Weights of a small transformer language model.
Size: 14 layers, MLP 1536 GELU.
Each number is 128 + 32 x the weight over its row's rms, rounded and kept within 0 to 255. Layers, rows and columns count from 0. The size above them is the row's rms in percent of the matrix's.

# layer 2 attention output (transposed), 192x192, rms 0.0738, rows 9-10,41-42,72-73,104-105,136-137,168-169, columns 96-191
size [ 97  95  81  82 110 104 104  99 102 100  98 119]
[[134 120 124 121 141 137 127  85  66 145 101 120 159 121 120 106 150 114  92 148 151 161  83 203 122 153 141 131 115  96  69  85 188 117 124 116  99 113  79 126 106 224  95 101 120 125 105 118 176 117 115 100 166 102 130  93 112  83  97 191  93 158  88 148 102 177  98 128 131 109 141 110 130 148 161 163 142 134 158 134 120 181  87 156 137 121 150 124 164  33 118 109 101 130 105 120]
 [158 105 122 102 128 116 145 153 138 146 159 131 146 108  92 127 146  33  72  93 135 132 102 125 177  70 164  93  88 125 123 117 113 144 147 165 105 177 135 128 120 117 160 131 159  91 104  99 107 112 101 128 163 133 148 120 133 124 142 146 144  46 133 134 147 125 161 127 118 119 106 120  55 138 147 150  98 116 134 169 137 175 128 137  83 130 173 149 141 194  79 148 107 124 177 139]
 [106 145 104 136 162 142  94 152  96 120  81  96  85 145 145 119 110 147 135 146 143  96 143 100 101 194 107 141  83  86 162  82 138 113  69  96 115 138 153 144 128 147 224  94 173 131 116 155  93 164 147 141 139 161 180 107 125 103 114 141  89 107 184 121 163 130 109 131 141 141 102  93 160 150  92 137 154 108 128 104  68 146 140 133 130 159 138 112 135 133  95 107 154 143  92 124]
 [167 175 104  78 174 171 136 171 126 159 165 112 162 126 159 127  96 175 211  92 124 108 175 133 121 124  91 160 126 143  91 143 130 152 142 173 183 190 118  60  88 124 185 124 175 159  72  56 131  74 144 108 139 132  96 147 133 169  95 142 111 133 137 105  88 160  95 112 137 133 112 123  48 104 169 113 139 125  88  99  54  83 227 107 122 109 101 109  86 131 100 137 162 118 112  74]
 [198 108 103 185  76  83 111 103 128 136 128 127 128 152 185  80  56 152 161 169 157 126 125 113 182 108 112 129 176  83 152 136 189 101 126 157 139 121 186 157 111 123 148 139 165 178 160 112 157 119 143 107  60 141  46 125 143 120 148 109 116  49 133 104 161 166 105 126 167 114  83  99  92  95 111 148  99 161 124 172 146 160 141  79  97 169 118 179 147 122 141 112 155 192  91  81]
 [116 100 118 133 138  78 170 101 154 143 109 102 142 189 180 150 198 206 139 137 171 134 172 118  87 153 207 152 112 149 126 148 103 166 122  74 158 159 114 138 162 162 176  81  88 131 166  77 115 166 136 173 185  88 134 137 143 143  98 118 100  83 137 133 122  81 139  68 138 141 162  69  81 211 113 121 126  91 165 138  94 176 156 153  82  96 132 149 114  92 129 112 116  91 142 166]
 [ 94 148  79  59  95 106 127 100 131  77 117  74 124 105  76 152 160 123 143 191 168 178 149 138 136 162 149 148 130 118 145 107 109 143 166 159 114 107 100 114 144 204  93 167 104  96 121 180 175 141 130  82 178 122  88 109 134 164 106 119 113 105  89 135 112  88  85 149 107 134 138 117 171 156  76 196 125 152 140 143  68  88 171 107 108  75 139 181 129 173 136 134  94  69  91 120]
 [182 156  99 113 149  79  62 137 122 113 168 132 165  90 156  90 121 138 116 111 103 165 127 119 111 124 204 178 129 134 113 160  85 119 151 165  49  70 149 131 134  90  74 143 112  41 141 106 153 125 150  80  56 128 136 129 120 161 189  74 130  77 137 110 118 108 174 225 145 158 200 106 151  78  79 155 134 154 135 147  86 133 146 112 139 118 154 120 138 173 115 123  99 139 136 100]
 [106 131 146  42 128  99 129 147 159 148 167 124 196 165 146 205 200  88 140 155 124  80 113 147 120 155 188 129 101 121 125  73 187 186 134 131 181 188  97 140 142 102 135 113 151  88  49 129 113 166 130  83 147 105 128 110  82 155 172 150 102  88 124 147 123 196 113  84 187  64 133  95  80 190 134  94 123 121  97 136 122 143 107 153 165  98 152 138 117 130 110 105  76  98 129 146]
 [ 77 133 147  93 150 165 184 127  81 104 112 152 125 109 124 116 112 144 115 153 124 136  93  89  61 107 109 132 117 134 163 115 155 117 119 167 142 111 116  83 137 140 101 161 122  99 138  67 116  85 115 109 122 124 128 118 128  84 103 191 198 136 144 135 108 138 185 114 111 130  18 148 124 177  77  90  93 177 131 136 139 127  91  69 128 123 116  95  82 126 131 131 170 116 107 112]
 [154 107 127 194 123 129 133 149 129 142 149 119 176 140 101  72 188 143 144 118  72 110 130 162  76  84 112 133 119 137 109 139 148  91 112 110 224 178 139  96 129  95 128  93 125 123 101  88 141 178 124 144 146 108  98 117 122 104 136 166 153 141 108 133 140 142 101 146  84 160 107  97  66 170 112 108 128  74 153 111 173 190 144 118 147 123 140 109  98 139 124 147 120 133 166 171]
 [114 165 145  97 148 128 130 144 114 127 109 149 102 128 121 185  25 170 119 157 128 112 103 123 154  55 106  80 144 107 153 103 144 132 142 142  73 197 141 131 135 143 126 151 165 120 127  86 132  93 102 142  53  91 131 130 114 103 128 179 161 163 135  65 143 135 123  98  71 164 112 129 101 124 132 141  66 187 113 100 146 118 188  92 114  84 137  95 186 197 124 141 156 126 117  93]]
# layer 2 attention value, 32x192, rms 0.0673, rows 9-10, columns 96-191
size [103 103]
[[115  87 125 103 121 124 140  73 104 146 150 173 110  81 122 154  95 124 175  91 115 123 102 121 127 139 132 125  98 144 135 161 175 139 128 123 150 153 103 116 131 166 104 140  97 159  70 143  85 140  89 151 190 144 148  50 123 138 147 137 152 140 176  87 159 223 146  83  92 150 112 168  46 166 130  62 166 172 121 127 156  98 150 162 160 111 145 152 134 132 116 143 114  99 150 144]
 [109 104 154 175 187  98  50 181 131 128  79 102 114 172 142  71 149 137  84 128 123 154 132 150 135 123 139  99 154  59 140 168 137 156 142  99  95 155 175 125 160 105 148  97 137  73 158 101 140 142  72 100 222 155 124 163  91 135 114 114 212 104 109 164 134  58 116  88 133 109  90 124 112 172 132  58 113  85 105 167  89 155 158  94 148  94 155 162  82 120 149 119 147 149 152 148]]